Part of a small language model's weights.
Size: 8 layers, width 128, 4 heads of 64 (2 for keys and values), vocabulary 3213, 5.36M parameters.
Training: 99M tokens, 6060 steps.
Each number is 128 + 24 x the weight over its row's rms, rounded and kept within 0 to 255. Layers, rows and columns count from 0. Numbers have three digits each. The size before them is the row's rms in percent of the matrix's.

# layer 5 attention value, 128x128, rms 0.112, rows 77-127, columns 0-127
112:075148124118135148131144092157163095111138090151128158159055104112124050125145136137096119152102143162136123134140135120154132123118155133150128112098142159148142140143125135135133152103116147146075131085169121119167114138107096119110101092080201116104126061118131128128157121116101125108134137120131110128141142124156138115154123117133135133149150140126154113146108156163169123129140
108:165076180105109136145114143111097100129195111121082134118103119131122113113131132138159125079184092131125155143130136129127164147138109104142093154163134126115124138085119133133126141108129132136178123149092098125143079143102136154118152114111091120118117160159145156164095136154172125156114098108117153106114134145132114125171112103128148151139123113178126100145153154079142123096123
108:144101105129113125106105107108158136149134144166139141117112118106135127175112152116118097110141099137134148127144167089166152145095161137086114157111133130091117130120147164156125115125124118123169135129164164118142131142124106128170098134090161131106125160106098134149144116179150108087125113156145147111153129141142114153141130082125070118127144085173118172192127115090183128108133
097:093113130088148103132145131065154120146140127127126105141121147136099145152121118100129122127150110129134147151125152114107108168127196138147140128167106126139149144109098141114162108170114110118137102164165124081149133133111160086135123119071136116107125161099138153103131103061155144149142147144151126124097163099149143114131136152172143108155123115091171094111084135148139139094098
106:126126105119154179144142113112145114105130117128167124181094145187141131144065113152123157170151121127154115128119138129118119166111125140092123124139134140116150134130158149131134183116129107115162130111149137113151101126139098095151077130163119133154063147147104144118139105128140150074108129113172145124115135116127084085106143091124098132171114151121136172141080129137106135158124
099:155131145148108128146120112140150186124130111153135165094150101155177134140104144115119165148175136149148107150108128112127190145099109113114115130127134110107132145099137119099123149138158111112107153101144130151120143154079152098118099149157094119148127121122148135163144087114148130168106126124118121115126134088123072085161070145086058136157153132128122150141147141128117113086132
120:100105132133123127112107125080182117094135103109166125125123096123134102101148094152153130110133115136102100134092104130084118132150134129153145121130120101092122122130145153124077153159101137119100099136169112131153116156114120142134152105164093109162129168103128136176126083106188132123123107126165106120137128135111133119193130107160094106119112094143144136138178186141139120126090
099:125159072177081151139085113115116129097097117104124134128154146096083109130112117126171108153112122121132104090124156134144109110124144134139148126099150158131147138107187155129129141088128084130120144131091123174137128118171121104155169088154149109085140122138137148136118139090122108134096162110110155121163136075097128173125084114119133133158116162132114095147110139135116159123122
103:142125140109136137133155122117106161077141126149140133117188148108116106129098168136150118146148143132110142113112092136103150143131155114096140108118117122077108151094111096185136106129104084148127120122139111144142141126132117110105152114092150144145140148186135139094092139146111120104130148127107150118135085134142104167055137138123104160097122099167122155115108124094111192165101
105:123109119115138113139147122146147125051091135161144139147111151141163087095078144116136106169076162132146103156126139152127147108134117114112165114107123116131115138066130144146110143115112101145086117132132146131133153098156126118125117141125116122134116100128135141133093134096096145168060152103121085132184147128168158119132133147126111145123152099099128111105108134173167141138175
112:125148117110131146135157112167120111130112146175125161130130164110136085184163126163109170119150094120131135110117116156147106122159065113109188113120142097097091125096132156152132122109155116117113149103111085149113135120129119125131155141094099129139088122152115137164189123097140110129130090100109119124158196099102109122134147101147111147109120131131098115111155124146118118151091
105:161168142134125109139134110110080140110140184123115104143105169133130105096129085128152121139130149135171159138087142092145156128129090143148102136064149097138153110154087149154144095121116119162093112100099138120140112101144128113107120163103121141136136163113123143150110116079122166084131143132121175157142106166149125099109124098156125156135156113124132147147145106158107096089101
107:145126154134105150107163163113124186105123128168127119095137088140133097123169100167080125090115153115134111139095128136121099122137138110164117121138122125121133166128119146103096111096153142095141143100129124136115118093141124151118127132127112168117159110100120093105158118101089117089130136133167160149114078072170123137130095114126127114127144128058141127153127069126164153144103
101:124094131125156107115109131130138137106123096132164111122167133138124130115134138153113145136137138144171075138086105124138119108153133124166150147123118129102112147143103103120143158126108150119136085087159139133144147166060124116131100094174105110125115130131116141072165118109138168083163161116137120160077107086115130123175175142118141171134139124144181151107117124098109137157157
101:203138149156145166088154149104113173101116152104077129143119129159127144169121127139135126117117122129148133127125139110127152108169135106161101140153129142127163167147109142120136137109110085102159141160183140116142126133149143134128162145109155144105121169140151113084077108120144102139161162123165168179101130127112088129127133129121144117129111121135138132183129122066121149123127
104:170149138158054120146134169148108112167163131115139149107103132110152098114178083103181156136104100157101109137119094104105144086145139112157143158138146100155134110130173118133112132095090114150135114097140137124123089170163159133134114154143150124129129141121103133109152136143101135114093126131147136067148114107126110170166136123123144125139134137121117106152128097106104119166164
102:123092105161147136097108102158114118120136124135096137175101108116117128111111137127136156159187107116124135109118106092108156146101133104105122135139086128130156145157131075130161164149160098144116117126156130116147130139094073128116149157179112101124090138097092172108115115138142148110111146118156130134139131156156119138181112111131129093139097130165110127186151159071123146144135
098:165143134153122119099103143104104126115108138113110131151139157069145130156139088101147119104149092094136124161126122141110084134086152184095095123090158166092092131134154126113102096190094133149158131137126132090121143116126181141115099126148133118119104127099102145143121153164152136126156119103132168104126146092123099170149136137129111112143109111116094150113137131153148179141110
092:111181109114081134171115143119127123136160128118107111136104082102156097126092141132116098094094127104085091138133135119115172114158108087087134139152131125095097127132156099149124148145138171092127097127132121117192156176106172134137104107119137113118141107136129118089128134157084091117134141111098138112178142123121113101108107142115172131129154138104117122153087149148121101152128
092:146120112117130154121124148161146166127102131129134086120149183158126129112122110171182132142114122181148134146124130131123096120135105108086121153112132116175147118132075136111151141112157112193147117121162107137129111163128145141142167084139157130128118168145141155133118139108105106137132149174130125139135137134159121156156111113132124099063098103137099172180120125118135158109177
111:145109123174114131105103145083096106154118101155144109158114198172123174095110117118160130145101157121165147154082161094144093131149156077136134113134139153114151150158151124093116130133141148153128155135117130095110154117088107131094125139117152135141111104108126150070172112097152136126118153117096153136137094130131135100109091106145132102119102111089105125133107157125100125116111
104:099169141163150156144117127110098151150104134120143115146146180139133137199167095089147127146103117084110114142157128169122124169126129083119123119166152144156150127116164160107128130090103128159138133137088105112152101082140140126125118087114125158156135126155154083127110143135124089137124137082128109110153152168117101113113136106098086143120121165148132127092111120141101097140151
103:162119116089155115151134138133115161152137101121100119082078150184139129143117171144117124148091091134127151153076091127152103124169088138157101146121110136167119142108157133101121135142119148106112089164137142128072160150121129162160136132151115160150122131107181121097129125174188168136134124110117140105136121114115113091137139141144114173100098129133110122145121116114160141138132
103:166117110192095153124138169119110139143091149117162136122104118129148100131091115140093084166134095123113157149122149072124114145123124115105135118131141118101127113136168142111090163121139161148139123134135149115152128127162110127164129073122098126121123172120135112150065117155147090150165120118137128131093096138186119159128154155155137150177148112122130091119163134108155149125116
100:115137166135113149115114133089112175160155115109129129115125091119095105115136087105130149121104100101127102143113107133105130196111123105148117155130132120108113121122118128113166132116143138134056130094097144140153081128118146130128113123142123160166127112137094173109060132087149135177103120147109127159170137121131132119165106102130114128166149137087133134123120171127179087145143
121:144112131130130134128124148126157170156127144087110121114125083123133168167113095163121130115080087155149139118102119124139104115145135092105116112142147157094095071127174159123120112118174123168170156135117144136128113113162121124142090090171098136128108139154138098146139130167107129146130097106169136122089124099075118101119117108118092114127137136162146189137131110120100131126093
101:122163123124112176111133139147160147125129123107128120151116126145128149156089100123168111087109140118114144108115134111153134138123092103151119186128112110138138121138092155154166154174150077106126137142160083157135174148168119120132126152149129108164125089092124137110096119122143165167141138149107118133148138109071166124075139176131136183131125146157108120104121120109176128129116
107:146101144174115145103125131155145143154165117192122116122133130128136104159121131103137128148146106123096111136119098091100167131163126116117146135122138110154126159133107148080069132148110125121108093114138121115147164175122125103088120142118147157183145152130143131151135123140132163149057138111143151108137143119137116127138118120120110139084109144126149131072178147068150150144080
094:174144114133148137116119105139158143112147163137121121134114123115135092129117127132128152145154086121145155138114161171175149100156103152112076103129138115134128140144159107089152119184140147079099134146178126132128151157107100091123127112114139134148102099110114097116180130116059150160122142102146109116124164159146145080126115152121155127138097157127149139145095158184112120140120
098:119142130131123143148133167129172119121126133091126120098122151150141148140116117164164131146137147125140110178096116085130137144128124143105100111098179156099113121118138147079119132129158155180135127108134130119105135168146116100163131074139118156108136135139112096138135109132097142132185129101117167071110121079102131133074117122126131106163088139109198128139109153123150118091112
118:097130155126144096171138137129104150133156098113130124109109114149192105159157119150173148165102115180138134153143105128151149075168073149134128138124091119141125133149117146117111138137097109142108107133165120167114133155091137104111135125115119122136104134145149136172110097140114109105117100111126146128140164142146127213158104103121124123154112132178106135099144158095157134140151
097:114141124099155124101145126174113191175113085106139139123110124145110131154115164110126139164127110123101097127125161107151106135138186139111142161127148172134159159094139179126096173149125128153089119126111126095173151118165163106159114123163158143141111150108124118122114105101150119109150093147107142133124133083140129128113142131110096140187151108104135148133115107116105170107103
113:142123136141114107126166102136139160111115132133158118151137163126147138105124131074130124138101155101167152128148145134094131134135119154113081154133134107206161179177148151144160153122121115122048120074135155100108120152128140084101147119133122124126138093126131104127129141127127120132156180157123104109121159133149164148144110167138117109132148136149136162163097094150163139122124
104:134144143114110176148101141120139166115113131108120115143108103149150133130121168133127106111140150126162121111163130103157143142091122123107111123132121135101145137109101110149185092121122099173112107096100150138140155109120155133141129156150087108107185108094128098108090136117101056099134105101112066131138130131162146128107133138084100091133165137096132148124151079178121119121117
112:106098134125162120140119103137170111121145149147121129077118118192117170144100109173137131134176100177121113107063114129125148125146124143142146139104134130149133087162167053152094163117122180120132131122143103124104101106102146140128093123150144119105159112166133143127094146134119167160135132102124139125098097156144115138117136097159128142129117132098105107133150136168143100120135
104:140122117132147132132138127128149153138126113141136136142124113094129101105109120168137136182093084159136149138138118136099102151132173109129151082136130129117172125173130079133164074124125139145125139127171144150107128125126186090110124151086097149143116141150096145130149147099133106171083141139147176092119140102109139159124127154121131094160117107108124122109111134150054108160159
097:177154148131128149119174110156110116145124062133140142121107129151081123145096120094128143171113086168167135092107137084141133129106097148084124159148138179131127113138113116134178133137120125127108092121148116139086142146127138129148173151114116123128134120135112144119102111188169125134129078125146134115128121148109103101100112107151117118134163111097097085079128103136151151135104
101:120123143140157150149153149103112104160116133125154121124151126109152160126179148123118126109128103127090137136147159162173115158105108140087088133093168106144128135126118147085118177130103138147155124130119073119109138135103162142164116140092060130107126143123122128160136146117145143090105123134102120151093098074175161139109095127145140107142131178186105118127142137107112153147140
109:135142100145112118109151132134191110151160140147126155109154134085139120114159124125133141139168145111160112164174117122140105113062137155154120154083150119160115145140108098099155149145141115147153156118108063075118151130109074112109092129150121116118143103142133122154109132093109147119145105145120145137099158146171119176133120116128138119166102117140102139094162132122167133161112
098:139131157133110115119172094156094116147161125127163115132176094145141150156126161103128101146130067123116111123120142150125119118153089174196126117114163101113120089107120142124132105151078107130140140127169110121132126152135103139151118102148084075103111134122136112119087135149110136087131109119122118126106122146116122113095176083129114134137098155142097092144119123104146149192142
119:113136121104148119135105142131121099141117107146146161164174163099104142090128075152156135157129183167149120124167098140090128081116133149114163135124146153148097133132121117173125155101116158153146165080140098101142095143080108088126141150128138152091148093156130158120109143108118101105121131083076147150114168122129167138128140128156127111118123120118151135123116102125154087128125
103:091099122129126103143125131158090143119196111130084105105137142166137114105152095146123138129090114113118114157133161115114150175160124133104124123140074081124130155128135139106134128105116160104121137174126154121140121120136100151121160134139106092163135107095134135091114133149116126085128149134124062135158119083111176114152097141121156070138111150113140129165120146134161148169142
097:097163113164200135113128121106134154157119109128116144190129132126144108139122122125086107121096129151152156105139133115103097128093107136095135193102093145142133119158139137142162111110151151151141160125104108129112122100173100137127117176119106176137122126127112162135116128106136131133126164140135141125181146110080151181134149127105139136139171136120121130153136109164093087089136
105:144093138137102120132157166099115112082139144069155165150129101088110091137116095092148101145130131095094180154089088123082173120142127100148094137141106121105127131101143115150128133121164116091179120145136141149157167133104156127149164140101118153132135145135131162088102131110132156134072130123122115122142109132113149129140131134107122087168129165148154152145106137113142141163138
100:107161110174127152120048114121119115093123170141136167101131132142118149130111167141146113118145089118161141107170154130117119145106162157110125142110205078139080147145143114108147119139140147106128175124150113098137151147123121103116151088158173081163139141132144146110129139134132131101111125120159139128110132117129108135107088154104124092140099134121161136159124135124143131155083
116:122096125124115138124089139114084115098121140136108166167149102102070139164110107125157115111140059131117142193140151115124104169140105120177143172142148132132143112140111121135141125174119111146136127088170095110116138139089126155143113135132108096155138153081135102108134130168157105154091075100150098143121108120147106140141144121092156108104143101132099130157127146144123119126120
101:176115124101113149096099154128134162114128154091127115156100119141157138137133167114170115136129107058123126122065152108109084098138114095129107135143158160104150114120142169123140074131139169157131062149101161141118139106078114119131121110131183130112107147133119096117127114166140106157138094136106104110143110133157128122135164085125134136150133127109140140121111106107154150147141
121:113128122142145102145135118156153095140082108171108150101105131081168120118129148130130099132132118124150104101113116112113165137099158154144100102126117114130139173141102129074192086118143124141114093160126215117119143125110126147126151115140179148127140094131112116122138138092139139084145151156127098143113092136092152119160121150097116159182151131112136102134144120120133128098150
104:170112128118109141098187132121116174125091168145127107129165154141119164155077090111143086139137112183140153141118100187126105173133130118116088105120080146073112103136110141128136155139096093133182142090133139122136147136136116140165133109116093112148148134120129099101142123150128124170122113144182153106128133146103125118099126131125097142128146137140137144139090130155122136125097
104:119136116116142140114139154092177120122158113123132135169081102143138101091123137147114126120146132131130127102151084192136124143147174125119127127155087139112116116106157160150176139176135089151128102118116145117105146099098140166112158135182150134110121109145129125129123133123143143072078113125099102081149140137120158140163107181145148097111092115115111154167118133135133124084137
106:096155120128131096100146138128099118127112156170123096147165150102132152130133115151142114117135133144181108124178145158158126160163124141153146145130123143149135132092112123130136138122198121141119165139160131115102127160109078120152136142107100155112101139106107105165150117096136123145101129150105095201105106107140174145114101102118144150143139156072142160091112160115129160125154